config.toml
num_hidden_layers = 12
hidden_size = 768
num_attention_heads = 6
num_key_value_heads = 6
head_dim = 64
intermediate_size = 3072
vocab_size = 16384
hidden_act = "tanh_gelu"
norm = "layernorm"
norm_place = "pre"
norm_eps = 1e-05
positions = "rope"
rope_theta = 10000.0
rope_fraction = 0.5
qk_norm = false
attn_scale = 0.125
bias = "none"
tie_word_embeddings = false
parallel_block = true
init = "normal"
init_std_qkv = 0.0199
init_std_o = 0.0
init_std_up = 0.0199
init_std_down = 0.0
optimizer = "muon_variant"
learning_rate = 0.0124
lr_mult_down = 2.0
beta1 = 0.95
lr_head = 0.0076
max_grad_norm = 1.0
warmup_steps = 200
schedule = "wsd"
decay_fraction = 0.809
decay_shape = "linear"
final_lr_fraction = 0.0
batch_tokens = 131072
max_seq_len = 512
doc_mask = true
z_loss = 1e-05
train_tokens = 1228000000
max_steps = 9369
dataset = "wikipedia_en"
Each number is 128 + 24 x the weight over its row's rms, rounded and kept within 0 to 255. Layers, rows and columns count from 0. Numbers have three digits each. The size before them is the row's rms in percent of the matrix's.

# layer 3 MLP up, 3072x768, rms 0.136, rows 1528-1668, columns 528-575
102:113134081099118149122160168150099096161119143143136129141107138140133123076135131144111168108139130162155122153104098124116102140107134119084150
096:093125170130123156140094111160129152118185112156141123122087124127132097125119097106119158163081119127130134116143094134128133092113147166168119
103:123141143132137115145111137142122142075124165142105157161149100100109153134104143111139148090115154105110191082125121119156107170123105136143127
106:133151113159083150142110145147147133136112102111104148145160113125129141103162111120116112124157074123140101090145140114131094181119145152123129
103:124081144127130087141123118093098130152117096118145138101127139131117150120140115147063133123106119113121146145126118144182160136123117137129091
094:123138098126152112077154160136159122100138113138122161124140162123103132073151127123115094074111149109113150129115136125111104114148118087143133
102:145113137149142153117149191122137125082117144087095081119161132077114149128140138119160112130114124128087158127132146153152110185127108116157123
100:098128097141118120124148128136149131164153152121099069171115104151170094154132132152154148128105113081106134128138138116153155172155106115103153
100:149125117133092155104108153125100127126126159119131126185139137148133131134102118120155143105123155143149119101174170162178136165103094116113132
106:154092129112117156141132145161141116084127144142129104151130084122149114091151161145139120097095139143139137110114119123167136131114070134133103
105:176123141142177089145160137133120169106138123085116172119119120149085118170158106154112163123134138159150122142112116143141147085136134152128134
103:126111127122139117123157144154106175094100087155141126172127132143176082121118117141129131118113154184142127104143147081172120133122097136170115
100:123162160116160141095118116111139129099144146111127125137164132100090146120127131093147071114131125086108169093139127172141083140128134122141176
093:100157120138100114126130144143121149137131124102139150158151106092128131141130140121135116102096134150164129112141102133162116106132114135123147
213:099143147122103116137155134113130113130100131141093140175130104119111175122170109121134150125138136150141135124166121133150153108159098137104175
100:168132150122098116137143138113126137111122133086147135132157119112136180131129138144126125123145104136113101094111126117114131135110118112111162
098:143135110114129143161156113160120142136101120101123122123154134097090140110110100102099137109155132121132117099140131128108109130091119132118082
103:135120122097156110089144115126139130105119159129131127144130133092107149121146143123102146120111144117142194161162142111141150091129166114082112
100:120171117131112111125115144150136160124101123145148152116124134146143085127181125122112139132095147108103129104061156140106096187133119105117150
104:124093093135114121126148111151155144124142126120147160138077131115142146115156112113191115137102126092156164151133152065096112171109145156156135
109:121141104129128108093141140089147113101124148095113106108143113144092166103135152116111123096126159114146149135138129120099134095124178166131148
103:131173125119092130119077156088170153081139172116137147122163147144163128134162108111126127113116080125110116120139103136161170120111082178168085
116:113105129156116101109133106149165120156128080132134105128089116093123151147124131121163112135135080137082100095152070138172160124169110128122071
095:129115119154146159099145129086151144209115133118104147153131127135127151116144166088122139111112125119166173139146101122139137140104118096139143
099:154123083111128124121154138119124091165147119110135116165112097131118070125114112077163122106108119084107105116101098127101139139142064076086146
096:121149143109180169139135135146166148114119111135114150126105140131140175171078138135133101150158087108114129102129155082165125130086147131108129
095:126134130084191128161136125148101125084106101118083131108144100089127128152126127100148093152094161144078136151124115126130103157126083150146124
104:111114121135121097141068150109127112117137184138153156104127102124090158147100108107150106108095122102158170146091104149106117097103103116112137
096:121160150104111121112124090166119132141186135136114109109153151124157157111124109089141163128147153142128136070115121116110199130114150088125111
102:132136123109129122137087134142110150127144078085126112133129143175140137143108140093111113114120165118161057119105111141120129113144113125080143
095:095107123134109125134147130108181125134133119138145113132134116128157139173120118108138141160114124125074102133178084083126133142073120133129155
098:115118102072124151105143150134106094155104124099125095115137139070119151136171133133091089149147129086132137100081165165152136128086097117107113
102:092124069155133098134123101111119136140145112104065095141122073166118105146125166137157121144146118103093148156136102124150102126140097144147147
098:122158124121111135168117118107122119124098108132178123130127136138152133149161132127145129180086125147112180149116124126135145152163096126100125
097:110110148170150152099147163105166148140102114108132125094114127142138092168118118126118105123069098142110102103113115136110119097148136097131119
102:122098115144117147140117191108124108133148135106138122151099070146139139125199132147112138077121136116124095085164166127114139154149050141140138
092:125105096151127105162153172127141119102144147130120122148105130149133104148137132093157153118144115149109121131151141152126081117116108094153150
112:159159127095135127159124154144081118086121129157094143157201163143121136097116136104103110101131091125092138104135137118129119121144132154072123
097:097133159113122141131138139101126117130123132124087088118099109144109138144099171082156157124096180097163140170179107076112172129099144158149104
096:106135122187126137118135150115106131174142118114156093142096134102140152061083115095146124144149114155089094099125083130111120129132107125130114
096:121142107133142170117093112127147161128147153120089136110150152142132130146100112180121139131143123104159126139122116142151108116141129132168089
098:144180117164120171128165134128134083089143094161135094165122088151149150146143142134103161148100116099114151111118109129117104140118178160141128
093:141134132134110078164109141157121140144140102158146140083128141102162121129102136141127168115157163070144098133153123159116157117108159120141127
096:169167118126130132134138163089106095117126149096093092156095114114086114063095173130154106161120152116144098104174195129119134146140128159105159
096:146143147143128145113112097120138117102142145102158126102152115126120120131091125149123110076163146056153139157103130101127149128106108092119154
103:134111090178171100160161129126144110103143168136103096107146125111133119119132130118143099157158146109125101072119131152109106115114135162093136
097:129153103108144097103141149118152115078124122102112129081146121139180120103111144132107104113146082101098149147130131163151172135157173138146146
106:162122093132130114148122121086120130105121147124167169123107134080125143130137125087092100135172084129110097144108084151151122094091118114160111
099:120076128180140106140085125144131156129131129116129100151116118099099149106118150111107147122143130114121153144099125128078143122079094161143103
103:080126144114121103126094146070125142094110106156110127140125160150152121140130135123113087115095139111139084125125136130171104139166142152122130
100:153109124166091115154167122128130104135172093114117117131138137150109106095121131136126164130125157147117153089154120103135125156128167136119087
097:147142106141147137115114100164141138154143185108106140144057101116144142161119126148129136149131135146099079149134132141138094162109122082119122
101:134094158111119143127195112177142124141156141112057139156125130118105095136106111126141155121111114071100119128149080109108101160132134144086102
100:143144141137134115131135107161125154117200135099094143141153172123122162105079136121112147082133151147128115138147129112143147075125160115144091
101:152118138138162123144131142171110152166133096128126131170146142144099139126129135122143152168061106116119143126160128067112134161129110080170101
090:087124144124138163161153110145138157106130082114150124142109126105134113099092098149143140102145132106133069118103022134174081127140115123123100
096:086174133122170121095121159138078106155133142122153112135152127106087133123114080142103097138107149150129177086133114101150136112167128125139131
099:094139159141101149156133144120111119147155156163121116143107089146160123086154100149167126160129110167149092118148090127133127060163129080127129
104:121091135100146132113131120141151149099135150103124141153098154086094167131108124146135110167119109155178129149099148126122102147113122113098159
103:104151120136105114140148121086096099136108090108113120166127134126126120120130119101138108129136097133154153090091125119136136106082120159161089
103:174106135128132092097116129125112119125121167127113145096168170133112104116155140146099156152147124129166133136062142114129123105143127162125110
104:109109088141209103182155142159126126153113119167101156156127083108162121148154076128111130135122098180115122150142125105120107135104154111077165
097:099101120137116082092124160113179131161141182158100124131144139108147139137150171137150105172102162115097128113147116122115130113153130153137110
101:133113116100124104159133130074112129087135106106107130136170114120150116151091130129139091151146101124161110080116142099093147134167096162173110
102:146157144120154132115122182096151129125112122095125135102111144113140137123099131111118102098101095113142118138113157097126092112132113129078097
105:105148114133138135140144146123137130140147151131142113100078102100125139152166126114143148186164114151174089117117083148131120113141127123134147
105:119155140134182144150112147134128135105152102121175125131099075115107132148134155142149123163077147165113181153127143101155087085103141134130111
104:105130128125150143144148104118147126157148117148124101151077162104126123111132137122165159168118157070137133142171078161125162137124103092118116
101:142096122101095097102084176135134093111164127139098093146092149080114106108130153154125144098123143129138108164129152159155107117139153097160145
099:123106138141153137089123115170123111154172140098095124144087140125091103136138127111144118173101108094137184089127116109138124126110134128155125
104:125117128102105143156141179123116124121135122112112151108135136129166139095124136112158143115096155135117151111146153132108134127114178109148149
103:107148150133156109121105104089156117124133099107128128103129143125116106112124108153122168145104106159160108153153112129170153110166143137093112
099:142120118163148131118145144126129144114171119143153156112118120096143105137115081143129139123106109123114157104096121145099123112102132140160095
102:113118147108129150167122159111152114130132133098131147121103165149123135129137130145123126113132114157139125141147156135166129108162112127128132
098:126127151104141131119129155136144120097129119125155118158121131121128130135157153117169099097143136126158127120083133146146135114158130152139159
097:165120132174155142161131180160147142120132155085157117115146140138146140097120134165139129136157140148111144133151091131109164108173135089108145
099:136126138122134129083114168113128078145145115152120122176127119121108123169146124130145130131120110151102155105081100155144115145148109116091107
094:142091120123103107105073114156085128145126092132141171136111072129106122146134103156145180095113145092132097103133162131091139143149127112127170
095:109155166128151108136146112101132153062137138136122111104116126143105115129123142110140102081111131121161136103105114145148107123143130115092148
101:137126131121115134148127183169166144149110123124117133116136151073146133146129120130159138127145129123145156132086138086129130113100125139151154
113:123102115157160132129119138136131095140108098166105133116117135098130102136126148107113135124087109146144110117112148120125165128117146125131118
108:097119129143135107138145131094125142092106113110123145103122155121123131180081111114129168154126144126102131104134127101150125150147133143141154
102:113112152141146128154176161073141166121129105138155072112130117088128116088105166151151120119139086149148126130143138098106154146100101144103153
103:155128117118122137115135156129136122088136157113175145136142048118109147119134140135154100138131094159080156144125146151121132147096074142161139
099:118135098116128094145104149107167122132141119114136147107112093105120119113103150167132110098133141127139124123103146160129177109156135128157151
103:081122124122153127162137114104141110144163143094141094093136096145168174101165133125114138122116117113106140170122129100174155123173110144098124
097:110106117108157118108159149102151116130141110135139139117093132131131114100107144146101154130104130133166139159093106133115079083133157130096076
105:119155091086132131151147107148142155128144116117153111090139124100163104140123150149117085124148138116142102115148144124121143143145068108091111
100:088132135088131153156120133161106110156138166143105135105103166137122130134151128126110148131144130130129128099122122145108171134126136134181151
090:147127134141082150157119149132127143150132158091124154098148166143097149146132108134138099089107160122128118117108104067129130129147163121108176
099:116116144111150117104104140095145140098122093106126089128112134124148102102110155138109100138111153109109149119151112164095096104093117124189103
103:035127146152150143084114136138149105158141102148136115106121136079134124143120116132134170124089096168158122130098147130129149084109088163149107
103:147132143085144125106131143128119118130174141128131104153106152164128090111105121095130132119129125141141144123158105122124152136166106122154107
103:112149081126148143099184113146155120114091156093125156112151109176139144111089144120129076117143119139108118137152134131131157120189110146134110
097:127132144114091098107132151151143113117141111127115135123127103130117161106117111133138147130098106122147131106109111114126168120138111143097110
092:100138111101130151102127121131124149122176087120102094136168085125127126150154083163114185147130113086138143127134133137121153077145125091160101
101:162128144152112089097139087107117096097149149126133113156162152099108156157101120130153143161159123114150171085091126117158139087109074128140107
094:117145084099139095157109154124125120111140129107096164161144124125142129131129109106132126137143140136137156109112136127108137140111155089175113
097:115105113110122113127102121151134142088089125135093078162109111155159090105102112145151163139089137126167066114153094138110138120110165139144160
101:081140126127139123147115123156150145126119139117103077100138151121099111114165092134142116142180133136176129163114164110119155154094159128135143
095:160111133156134151156122158125122120143129111144133116139109100110093142131128106125090108110128132122127125133097134114096130100154063105130148
096:120107080074133127126083135133133143100097137120138084146093154107122121132153144121119145138134146152147103106147149155128115111170097111133140
109:099137115093130145113113152104139130114127134146140189098146138090128129113146057152118136143096119129122071121101141137140132098153131134122109
095:120121120139133115156140131119089119106109120086156141167069145137108123144093129120140130110143105132158122126135114138114102131112130149074111
099:110120180139132129147086116140108098130153163128128142098140118100109173177129123142105128116102142119134094127113124129138128178116121128143094
097:140137158150157126154181132116107113121122137083144140088087111154075122107113147136155153114141155135149127094132120178141106133115171118121119
100:114114130172141109120106138117129119087091107142129190150118151109107149122084115152109132133111130130123115151147126159119118121164102100145134
102:152122098146112133150134129148159130096114146130125130147158146117129105109115130144122056138135108173099109118115141192164145088146123156116131
099:168130169072137135135116151088090130114148114129120135117122117176190107146141143092126128159139141138157138132129135112128131134101099146150116
099:115162140091112138103155162147148179116125120103114107144105080163091139113160148170123094125092143106136097134143133121135146124104138118130161
105:150126103121122162117116159101132117121166128147124106125107163098097131120118116108116119073109146118162159125184061136161165124129146109141107
099:119151094091113149182103078157132146078137108197170124163130151143118111096102176134148102095135104130105138110159130111123101138155129145121100
098:087122125152127103128142125090157144124111171109137106134151063120147197128140116158105142128159081082156122122106143104105135102150146183155122
101:123157121122112134147081081089093147125116130118149103093118155146099131119134083097147152139205139139092092155158139122132125159129144144132135
096:137083117097105121111093144135124152105148117107107124130086080081178101120128136141160107125127124120160110140121121152161145110113088146164085
099:171163067145154106119095157147139142115124142149089129121096123119129072159164124169147164154181125113176095098145112117160104127148082142130164
095:150119158079160124148140164091089105091163097143114111112123119104131141137109128079116107161115105146118153127111121116113081182102084126132123
105:129148133146133134108134115118190114128113158109126140113106156136059137114148096147114159074120112141127108131141120135140101112132169141173115
099:119137141098157111160137119118132158103097148166094114185118153151150130127130151146167112130113076138126114104124171150160145144116127158134121
102:107099145172153103115116151069138150106063119139152186096141146080137149139079096135140131147091127127142150164093204179128118143180141144100124
096:132099136086125117115099107088099144109160188161128127173135151104161131126162107123172123135115136097135134141136112115147117151120151148093155
093:193089087158128111115150105109134116128106105143124125103130163111162153137125098119130139136135093106113176138166118115127130077102102100089145
104:123137151122102126140120104183125109135138138099126123140116098117121131139099075145146114169120130124088093157148110073079097125112113094167112
100:136113153121105096140138133123141104109135155135103093128138140096157152133128107131110139153117128121103112115150163133176139138081150142147125
100:106144113132184141147153126147169118121097116165165162109157130124126112104155094153123142115105113134108136130079122125121119115103147140143147
097:119138122131091174101148123117141106120115124143131130069101128177141126108094153144131147123154122124116111087143141117095137112141095103124128
098:135101122117143098104153098144110111151071159087144139142169103070145112091143109118113131145108126160097139099133136134159122195099127116102104
098:146137089114135177135162124073164116088117125148132147148122178121101144134104095111150148128160112109137097113111098170144135158128128071165138
100:147142103087146147130116130164151119110143144143131159138131131088123118106123129090137128076148152152134112133100134190098103129136103195146192
094:131130147103102160115104099114121103155111127129121126141118116104096103130137089101114182142139104103155151127125131106139119100132132122108152
101:177122164096111154100147104095109147098118146124131130114153140129143117163135158094152120110149116093179107115101120151120143150148143142104112
099:114163160116105121138132097150138076127164111093186117118135126137137142109110100113142055122103127096163141164117156142123093106119139135134122
103:099131133143099091101138119101137086135133165137130086134116084134117124123090122103126092147085105150142120150146106140129093125150140123123143
102:103121092147130147128152116125158163135156120117121181104123127107081105106094110151122108127152119161168143105131171144142131145120145130109127
099:169097088116152145159150119107093127120160124107121168120152141169150066132129113110118149128133132114108113138132128098092145117150121117083096
099:092111116147114126121161145090152098135126106131130105163050141093106136146137109118108120164136085120135131163162108109120119135129100115110134
093:164109160105154136139113142157122094106119155146141150120129157202086159132145159126142146125179096111154144121107170130123140100173145103147157
099:161120148137101112144110137105125137062146108098102168129131152089093112157119135161142104110111158150128094117129139119135098139104107134139129
104:147115165140142097145089119151177092111124143164104142093138140123124145129124102135094087143136127148105134107174106125168126130157141117151145
102:138152180150137098133180129115200109127135114150165110126134166132153160124130110140140107113111106136144191153167166110126115144114124095133112
097:166110130153134105119136071137153111147146135145126114135145136131113139177132105143143161129188119157114157119110114152104131119113113129133123
# layer 3 MLP down (transposed), 3072x768, rms 0.0695, rows 1528-1668, columns 528-575
101:163103121117095132100147166124053109155131141119135153103146106097149095144103162162160115193099114179133122137131101112123138099135147148102149
092:117079163113131143139094145164175150139100134125148146123100145121122158156138127159140113164069131149127087145168099083130123105150136131159138
103:112103107150136091132141106124111132102146138141143098146108127169141120130120135111158113074144127097126171121140182164151097135132100124104146
105:125097138140128157130120119136135110107170114140106137135142135135125151078144162097175144071142117159138153111152172116110140158179165198105133
105:147110134161102117160135173140143151114142094112162178150127097121167123171083096167138161146142107124146112135091131109144176117109150144106115
099:123092119137162132135170173097132147135128142153175152110151086181139133074137138167170158127131090131087115119107133111140148087099128120133098
104:133115113123106118142140127122115113121141150128136110092116124130166143054130142127139142118139116186139138188129125113129112111109108104127114
098:123103128100170157113077164145077082136142134147110159106112099096174178098129110144130143139151146146098158137122116125118112090163172126114115
095:124076156131095091114135169098150109107107164138109163129099094149111129147165121129165102091095119121128127118116142129166137140090149119162099
106:146113125135139075082104147119128129094125108048122107100128143126133149156140115170155102165084126146157128126129136144124096114108115136124162
103:085136149165097131151128119114117146103135167140151098137142127110094104121132128117137122110134090153096075134092139085134149157155099130114132
103:121153099131102092163146124084086164108135119113182152082138163127141125116122141178117145161147191141171099153118125091068130143108110159094115
100:127137108162143142145154099149086098118134145136130097129123136136130122101119121133151084111159125148123099115158159135163136136119087127116116
093:144129123126116091134115148133155121098114138178138144132167178105087108087167123124147141142111149109128113143117077139081097137129144118178140
136:112146145127125126145103117130113145142111133140116155095161149132118135106158134124134132139125115136133125094144134152141122110113123091162131
102:151073138177133085183125143142132171136136113124086129118138146151131134150090160111111115124114147122134128143118091120151141121134141121132111
099:127144127114131131091122138109116141110103147161126174134126092123127082119157157112112163124168063115132144123103171144107136165102107114188098
109:122160119077111148136161113095113136159149150122141147129080124113149143149132121110127154156110057093148166118105136160115140109120140136116145
098:121121102136139129136129097077162129067124119163133149119128121074106133102117147082117111154105101140144118096105117148090108112127114130132144
107:189137096111167112160098106136115104148107165144148111133108128138126170144133151171108143128090137076168097168123160130123119110134130136156076
109:154151117108091141131123145101099154118164140118093098139154126161115144122113161137136140156140113109136170112123144144078112078114167169101146
101:099111121137095128133115100133121116166147143157120141138150118086134127115146137140113091148122105137153131132102142154155110064125108159164118
119:148156122165142128132085156141133154091095132162153161130142135089117141149142111137144104143155094097141109119145142133132112121080131139129128
092:139120174210115128101134160059092148143145134132169103131132083143096135163150121165093173117102101122120100139130082158103146149109110096131151
101:120131174117107105108091111102122153143126145160111114099092142142142150148113067126114084137123093128160113145137133140113114059125136108111101
102:140079100144112121082104128126144172158169148135117131125115126114133137135145132153130176119111129160154123116134148161102151113128125114104174
090:125110117162083132111106119150147118159165117114095117119106130119120126107109130131051152158151101076121119123109142154120154120119111113128116
102:157118115138090143107062133137101151128133162099113139111101130091144168099089109173086161165129128147186137151157120101109155125146096108115152
097:098126108119131123127079120172160121147171099162141089134170143126155121151129111166106117143112128175122105134112121141149123134116133130142154
104:109145111157146140119103134190118122163136132088137141111177141120101150154158140144097163160096103127113130173170149095152114104140069117127141
096:165104122114107115113132128123101129103157161167136150141114120112149172109126120142113138129109107168138099159136144091110132164165152075142089
096:157169152171120142130110111112154089168112155094108128137094107168128113096130113157151113127109124108144145133097135163117112136143154098136170
095:167128094098095128140122165080159105163120138118133087114126145128145105154119133093126107139133130175131136104104111148141160104113155178102143
099:102145118143114151140187124139115159160129072121160090148153109143163074188149092109164090145079117100126138120129157135090165148139139123160150
096:113090124101150133183135133102102109149137070104126135094152141123091152108147138098140135121097100120145083163127127096125112133146081157134151
097:101140125102084154116135123133118176128113118133094129124144130127173124112128110148104145142131123156121176135105043113137104153163150115125108
094:102110161142118166100138099086125096174126119144137128121102134132114190169100143116105114116108118159111134096133154135137148157128146156093143
111:145163085131139169118177101097095118094142113126116126111179124108144158137128153128132095133111105109142114164136145102106104106109126127142108
094:130124140119125165148185100171111126127132132133133093136126158128153146118104139090106206134158121128102145162139146132124098110096164112139104
094:119090141082137100136115129096151154131133094134109108106157113155159144179160155144102134140133126108144133133128106137127112089133132108120087
095:150147104097124130130126168108127101103107145151105130121102158134110131123092189141160121120142117132144128144155160154150099092120122159145111
095:102101105116107112125111107112145121083124120144113126111152143092104139166187130119143104124125121125098108104144115192132144110146158151108167
095:102149086111079112105064163119133125114164103107148078100159178142163154125119078126129160115112121084128106171140140120147106160148089156116143
090:114118143093143098099145124118110147160112137101146147132118134106167117103154123147101142107103124117104165128093071112127149147086102113139130
098:161119100127098120085173141168135105161164170168137113137167174111167148132098114133144121142132151119134090122126056111136138130164142143131133
097:140129105097159093099119152158100140116121176162126112129133152131105153100119119125119138134116070100130125172103142113139102128113128125153145
097:162131126115101103128139140106139137152131151138150126110120125103104142140147143145142127152107125136165122140098124147074112152144094141118145
103:132129122152128134125109129096153114168142158116126114104161112152130167160124164113188116153105091087143123110108120124115084117156184129139129
103:075124115153095115140121153129136164126139085153129129112127137119138147155094130131103170155141157133138138115130112150076124081131113162126152
103:189127114101130109134144123138170169143128113129108116138117085102132146165175112120137170129116150138106136140169131152123124125119106097137121
099:138093159125122166136154096093147151152142106090102140154080166117109143141140143151123120122102102116123120097131136093143083157176145136137160
100:107120114134142135128147138128129151128142105116115111147103123106151143097116076126126162126122133125123132113151124106113119095125120123114146
098:134144116161117141173089123111127150113120109094107129139131141151103136165140174136118110143123098119130142135122094097149137163140100101111096
097:117110086135143141131125120093123140151113169150131094128154134125123134088120151129121111132120155139125137130104131125167135122157124129152107
103:130135116115122115111125154166111128097117170127136118136123134145110166145094097095115153130098121145105098154126119129137148143090179094127149
091:174132128159120081122148084100146103119102104172118111119149114107118120129146127106133118165120093152096168133116155154135106140148107145140150
094:136154077128125133143099154164134163115098120122094126104080143116101194124135170131152127122075131152086134162098099106109128154131126139116186
092:123142144145124128123132118090169100107158106172108116137118101116142123140133142136130096125139144156129125102139068162143130170188137120149132
101:139113152169114124124141094142101137127129144160145163156123149146184166108154110139092115127135093115111113142121150141124149060139166107120127
105:162136101167104115111152109077140150099110134111174137111169154173127122151158127134132151107170133127112100165152133111134142125131121141179132
100:139111132158166100102138082156120133158175117141171098111151170130161081112136099099153111132117140117118095134095069125139159086111118108100168
104:095131131144109177162094093159152132117127094125091119097071129112130142136133134101167177112115128150140141108122127144181148118097115114133116
098:114130161164111130144134153100127143142112132126143172095119151110133109138131115108104120113102115092136170066140111104094129109099162105136157
100:097120145136123118106100123136177140124122158138135130153074131144078117082165083122122120112126123174140121142167135087103140127148151153110154
098:119129094155119157124122118122095127172090112109172130109111134144183148082133138137115105148103127111130099120089121114107130125119153137102137
100:122125127100082128153116107096101109146122125150099154123115143123128156113094135127098106093116107131111078132123146115183144118096116119167122
110:145101134166140131107121193114093161139195159133139141107107118098155095151094123132136141117136137169134161120103164097154129138110124113105121
108:100158136108098118149149088145124113091143142100139148092119126103151133122128111110161151131142116141186113131073096073143124108148108130187113
099:150128146093160109102089124104161085145153091133147100166173115163132121096153122125140168169111143117135162108118106172118119137141174162133161
099:127167108101147132111138096155150157159146132093120153110119114126140162113122138120115106160118090130097116160101118112144165096096123115151085
107:096118094154157128106163117133132132159126118148148129136106123164127110109159190105138094180154148138121149145084144147113134174115179124120102
098:161110155107157149184158151123120167119135143150129148123135117120142141119188160104168152110137096098120130147125077085087099105181124153165128
096:112133115106092122093113152145108103114141142114161134096165109134140117134137133125134092111135125134133131169141159128111109094114124126091150
111:118137124119139128145109106133152105132107113139108114145092171107148110156120153144126119166181113140166131150151115118139122109157116094127088
097:079135096123111098143134132137161155113087106130146154159107078110139173107120134111071150135123116155139139106130185134097107103116103138117125
093:121115122155101126131140124132126080090136128124143118137147162178169134115168149132114079103125093108096119129141106113141097115155078133120117
099:090124102110098152123104119138146162112092160087097144102129154098106136106138116157134122090158119139163144120131131117090135110085122118132098
093:128096080100135113145141054107131141166142150129122118162139109082162142092118102127071150122145158106138125128123131128099117132130133177112126
097:085135156108139089109160146138088151179120096129090052128152150156110182117080120130141132155106123118103181131146140122141097157142138131098151
103:119130063109142144103130142123140180118146088106107124122135133104120144114147173153166127098155140078104124133077105117111112114096124132158099
130:098114135161124137085113111095145131116166112118140174096106138079124126093118121127104141191146125072098116119131136112134129140145148090134125
103:135098192107147124133101152113125152114153127094113175130164112144157139142110104149099144089117111125123146122161130143145174144164108083117084
101:162096092075143108126114122132151086119119121122151141136131069100155127140108154121114145160144108127125152154120105139101104154107185139050118
104:113186145147131096097139125140123090094151138133121178140144079109109143078122151144139095147142144102130117109105112146127092149123139155096123
095:123149162144128104136138107137123157108137110120116117148162139158139119109151136140116163183140141148135109117147113141155136110147089135138143
099:128126072106139143105110101106099149153128151140135114123118160160147109111144153167144183144128098153112144116164176130093133114114130106145148
094:122143133125142150142102108118130173145133182102118139144128119146161144080132110147099099139138145127085118092113131098148158120154124126094135
101:162139127138131115151120078135115092115150134132091157112136159128097138158116117125115157125103129078115119138144170101092130140140091159133170
104:113099150137132099098122165117099119111068107158152131129101191106101143166072126143106171103167103140133116120195113106141111103115119107153140
090:098134149121115132106145140107114128131114115138138110154155116096129136103122143158123129102155065130148143118104156124144116160114113101154094
097:148092127079097133127105166158103140160162138123134138138155118125119110124126113125146125119175116096112133137151174114115141097092141142132142
105:135129114172136159123139122153148121156182098140193134129122125137112133175128128127140100125174114133113132102079085090144104100132183094160138
092:096119114141137119102097082110178139112146139111142136112112120118150120143117131156139126112078161172088095154118138201128106088111126168161097
107:146160139097118086116129097127118116094066127088147146102129092126108139107108100134086129150119146112103154122094173134132124086164143127162143
103:127119112161125121086145110149102087104148121144149105152133128156110192155115163137120155139109155101108115150116128167106119152085111158110120
099:131135119131140130109148132168113146138135118174157140128141134150116170126132144150077128147139133115126099132132148138119107094129097111097121
098:115128127117092112118061133122067117130128158145142104129082097127112136099095155082141093101140127134079117103097126129162163119109107104139101
091:168159130090161143112129109129153136122149184117155156124102116139116127126113141126114143104145079155136152189132116132123123140145102143120129
103:132156153154130144105158133126101147127106148096104092157118145136094103114155192142115163115132096144185153127160145086120129092139094130164119
103:122147117171101114136114104120093185114126142150127148166116106074136118143120136124131114079133145152140129095116160142158127138109111126085128
095:127183100137129107115096081102141143123118113158136128116116144077103175106114128141159101113142128175154128122131102148120169169092121145135088
090:150082161148126188106139098125116101143160069129091121137150139130118141134098175157115130146103106120113097188132171092119129101139121117133123
110:107151139138140102151159140124144107154144109093123073137119126133106130154134126115128118151147122131164157188086129092113137131123108132149095
098:140088135142159184147162112119146134138165117118117123097129180075100084111155097153126176177147095099139145126130127168122124173105149149135149
100:124112114133173126111132126146094124131139141078133145080093146099131150146153192171129144122116141109149080126101097127135170137145118090150148
092:133102129115129142094150166114129111117116102130130090136128105080117109120153109124105150129156117133140138126142140109153134146110156139143117
100:106138136126130100123107094159129125120092141119138108134101157110145148124141140132149125149134139132138135108164143130143155135141140142147113
099:088109086174137111129114122166117105171093134134135129122150107127126069083155136164112145128164131118157115126097149106140126135137112111102107
099:148136124079113119073125143126146148143161146140131182133126156151122160105083088133085134136091135107141102145140126122174150128132114134126094
098:144155128110091091137162147090109133145089142137084164110152186135136130139137128153073084110088151114123113108109101109135132132168122145168102
103:150141097139142109089144122141120171119146152111137131132097098162136111137160118133112163131137096108080131132130098108133104152133151133130142
104:162126134092126142120142088103122117151113150128089134098149141136111126115142135127120088145139133126138118170142137149133130086139140114177107
100:134117129123111122137156178131117080126102113144101130116132156140123128107097092154139116195128127121126105123150152132082134161103116107130136
103:138091129171116092127146127134144108156145149128130147127101148139129099162132123165067121113127124070081052101149155121101183149093078071165121
100:126142159130144144073112154144144138161126126123151121163111100132163144107140106105134149142091120137120143130125113176164181145121137095128135
097:104124155123137158147134087114086153134132115188076123170137104156149114134160125190110150147127118103136104152165111089149150107122099119090109
099:167114144096161157124137172109107124120102120109131136100161094108131092152119146088139116142084144102104086097124124098143101180153114107133119
099:165094127092117151095165108096145101119097143119131096137124151127140118131133109137134133099143093184156116113123150152127156115150146145086091
103:153147096107151091103111164124126113103130142132125121162109192121189062080129149160122120136142126147126124185085103171135130146068130140159116
103:142119112112094151097138127149103137103112123149154138132146116128113107133130084139159126121126123141142122177094120080147112153102119128150093
088:098131186072164158122130093119190077123141171113137163090173089148081146154137139173126074134149157111122165132151129110129072177131142118140080
098:109129123101116155083154183134162099135097122135154150123103151127140124146127076087134141083127151136122115095086131068145122116126152146116109
106:117104180117140158132144067145131156109121129113122138153166156164158059150146109148140138103148132107133132130128110152100131167117162138155135
102:170105133108091150123157129147137149135182129085148133111162162138113141127117110143122127087108136107108150123143124126065101136092117126127099
101:103159098092183080116089145160123132117135136126142119109111120161104117145114113143139142133116088102117160160145097132155175113134086103141110
097:131119138158163122156159150060134087155163067111135131146144157168127180135134182149121118128099131138101094124159108151148136138134152125141118
095:156126170097195140159139138162104111144130121095124117108099101143103113150117162082120106124122136107149163133113108149130125121157114137137116
098:117138168135165093108070101115122111119155142144172137104124147107138121117113145114133117124130130172150128123107164130101122128142118147113090
100:128119106160122101092145120123117082146119156115150079166157131142158137121114121131141084125151142117105149097122145141138171129176152131150130
094:112152116096157141151073129157148106144155115090140171062133142153130131120165127165109115133132125099107100160119116148083092181095128164111116
094:122157113129108135143157122134121158145100132134128112121130130110121121173105084177105139138093140127127103134143130149105116124140140123126153
097:118142130124104116139114100153143116132122120093118101112127176170124141142138111109105143119151125094155109114139128130089103148156126147138084
101:151189130126118128105128101137120092147099138139110131092133154150135109165126121135148142168095103146114186080123139128135111154177129100133153
107:126085156147104174089102147117118145120150160157125113152118144155127137178140170157153112082126163137110124115149134149146125104154103121137152
096:148142129140114164089155143115144121129040115155119122126123108161174155136108164099131132086081103111166115118118133119093110141129115086157101
095:128160077144136139119163124156109102107076132133161081128150151151136073139150130161159123109116120128078090100089111133133140068125166158164146
092:077092143184124103133120148132104126107138110092105104127117123073086106070136151098126108144122133122083154104123109093140126127169126112154118
099:085124151134127138065119183120148157138158103146144132141094125120139149095126128109092112104111183116120148144158110067147131153139140130093140
101:130090120074130072119147170120145168156180115131120085127095112122131110102151106110130097136129069113110103098107113112140183187143095090140064
097:128122165132082145162146103104163120091111098103135104137138106111102130115126148110130111157142139100100120112127143163155108124142150101174138
100:094121099053106107128068095105121092151145089098114130126104118132117139146153161102130170110109156131105149113147085120103118124108090114141161